From a checkpoint of a small transformer trained on Wikipedia: learned positions, a variant of SOAP for these matrices.
Each number is 128 + 24 x the weight over its row's rms, rounded and kept within 0 to 255. Layers, rows and columns count from 0. Numbers have three digits each. The size before them is the row's rms in percent of the matrix's.

# o: layer 3 attention output (transposed), 224x224, rms 0.051, rows 58-63, columns 0-111
# v: layer 3 attention value, 224x224, rms 0.0592, rows 59-63, columns 0-111
# q: layer 3 attention query, 224x224, rms 0.08, rows 64-70, columns 0-111
# k: layer 3 attention key, 224x224, rms 0.0714, rows 64-69, columns 0-111
o58 075:156136135131149138111115105174062120155147134116138133166120107143127070158137176060128076164130145087136100098164098105135101107135152116139147135087100124162129147130143147154135120138136137116142085114095175083159095100106125159146097135097098128133124134137122125089164156126159125119159119114143175141131122145095130134155093104118
v59 106:109192183128083147123105116141157108117149121098101130077144171143136159122141117161134124126136132130129140131154131116117154130149083155095127101138150107140095182096146084113126179155152093168152117107125114092144104124150095177136164140106061141113096106152132116121150159110122129137134142121149102118133144113082091115099120145156
o59 099:139109134115156097151138133169143142157153160129153129149113104108098132098170181125140137111105155121131134102101118124165136138135114148125147150132144130124136096146153131149097140141155089088075125184107180103110145178142185115140091138095112147155166126137136146096098119125094119148121118113119102135073152104123135147161164130137
v60 085:125109162099105129147071147164083148156116156145090100163136100137149100086102125121151128138127153162159143088123167131139123112135163138132142138138139142157129125136054172119158106119136143125140138133104179148113134121162129141125095140149141098117178129106115116169111103109103114115124150168100097162154134156135173153109137110123
o60 084:153082111109133093132139161142098109095155079138124110084112168135146114140100181177121129136132125103099125159125097146136127097137153118124091106162179135127180122122098108091137134123131130108129126099132133125125108131102107144126122122182139103117097124130171127124174124157154116146058125150108150135130161130121138120116109188129
v61 100:100111115135111181134109109113097108130086103160111084125153069164141123175142139152121140190119124079105119147143124125140108139131135128184120078158142118145164108127144148155124157087088136153149158111140179132132148133119160115166142072100122132115095128151121150091155112134146119113174115125121144098133146173096111170126131149112
o61 092:122157143119134089117139104167172093125140181163142142140146127103135081104117135112154154077154113156121130123120139180128113096139138139130154111142125126108153162116097128136150136132154156090088113146106108109091141151145072122146099160237145140143157123134122122145117102128119149153183142086120153126166131118132147069152127111126
v62 086:124181152126128110116126123144191142135115103096127125125110182123151095114115122129149119167147165106153143134156096121100172147158104142121129139118137105149099103129122095096113154152221109123130123116102097111133146163086082123114099136129154138101157125119156085115153161090122129133113147111165107169118129108107124084147136099117
o62 098:111137142113170103107156099100124121106111090117115133134132120153133150153117127112129156110140135127125087122184147149133095105122162115150159148157106132120100081111163154141102112108183106114119137136139154113116100121074151148119140121119095127129103141135136149167134130116154127144123115133161113139148188164088126119117085123126
v63 083:133148099103111153119127139176118131126142142093136117090123141138108169124101123143109134147136107135134068116109117145163153120131097109103163097142151111119141162167126101125120111127216143087116098114137135137074135140101101130143135079081098126129144121101094086101166138118131091121138163115184128142155125123106120105112129101140
o63 090:117142102102132083113143135132168095161112113130135105148120118129140157148125127102132086161096133128137132118132130153099109109107131108144088143163078162118106088111137164109136111144124183195139158180118139147136112104097134128133106181129140165132111143118126159176150116109130149123117097139132113133132143146107103110119123102148
q64 089:106103164151121133136119153146112145115132104103119132125151101129148110174144095102113123131128077118124093107122126150130130126159170096141118143101110144080115139109143119142124125121101137137112114121124115119105154088160138148119164124151132111093133113110115178137136116102122155152131101150121125100126142123119126111084141134141
k64 090:176129119118100128146083167123096129125122123152124157099126128141142120156081131094146099113137112136122126130131131102142114116145156122095141166127145081100141157109134111116109147128164133105132158140086097126147140141129122137110108144148141107115104026157144171128154125135141156161096142132104085125109169131108135140093111119106
q65 096:096125148133142087153096086154140135139131122133152121133110107133134182129145127176112103113125110143078137118098138115089157164095131126164146120106139138108175160161152101143138159091062144146105132121118092103121138129142171117142145120146098140113149108092166154155100097121092111135128147122144147081109136132146168141134183160136
k65 105:097106117131143154116187082155149119084121098102129122111128124132095107112105149140118152110122129111123141160103176133149098124122075140130120145084105118189155136109099129120145096105141094146156126127171158109139149132100119094137123159140124112165114164119128127101109158149157108107198107123152160163117139097142161137147105145133
q66 094:100130160134137084151109081170121129103171117142168148141122103147157165158134123182107127147128091153086147131121113135095168175155126140122141103095151150084124120143170146099140171124102122095084130124150100098122110109137180139108179123110080125118130117069141154153088126114073130136114134131097134116110126152160133119146167124129
k66 081:106127127155137137136169119135130141142145134118137130120118118135140127089117174137123130106092154161129146160120165133139098155123088154114090104079108160177165141134144178127128102123137102090154099133143128106109148165134102119114108168136107138161122156120143118145093142139145116128147114113125146108130114138157160110154135112121
q67 094:166141113087138160104099151131107113097124116128123147141150142092166079157116124140142110113126107128135146128123106106121127108150155141099126119102138154108120098124141126055148163153200147113127152090098132135111103148114111162117111174148130114126120134119113141154158161111167151162098165092112100170130137080129098104129109096093
k67 108:167145117118156119161140168104157106162147166120134117155120152149120116123149137118153144192128129156131121108143090147109100160140167132155144094203165154122127138137154110141119085121145103075123141118071127123123133182130104173118131121114112127109121108132097084149118130082119147113078139143153108112139124115113134071125135132123
q68 109:124131136125116098142083120144147106094106106157131138130137096151152141128153129190138084101091130139100104098101154099117125151123131127116133116108150136106146162159161135111174144151087168153099126103120087097114121107143162146132157144183110153091124129115146134173127140101107115137125138127126120092098135146156173123140154155103
k68 126:117148115135130142092169134097174110137154125080101178121123101150124107132109174136142113147133159148135133099103123136181104135152145144124108147157121167126120099108137126149139126178176098104130141105099128130187153146096120139118115131127155105126127111139136130157110138089115150148140118148166122144142135134130108137133125125130
q69 089:132102116125154168153167088133100142144147171095131140146143105086087128118102104073118138177149112079143158171151111158149154121153112131136149137147093132163134116099101171131109140087095126094138140163129167152136149134097126104101111102071125098188149134112130107126088135171114150140133115155110127168156138138105093137121126113123
k69 083:110089128164148138138136075145128147105100132134111075134152092126112125131138107167130197071094120119132132172146156128137115150126085125118123109105110170147158149122113179125132105108104126132123147147128117109119158155152131121127126115135085127143145161106143113125111137178120103131170153106120165132151149124151152131137142121117
q70 101:089140151140095094137091106164120100115114122142157124161130142174163190124126127170140124120116134169106105105123114132068163143109137140111152116112158091089144172166169142101150117135123118141074138118140091089111098105137168139146154131166129172109125110136153171140116104107104105128150095114139133110114109183163157127133179172109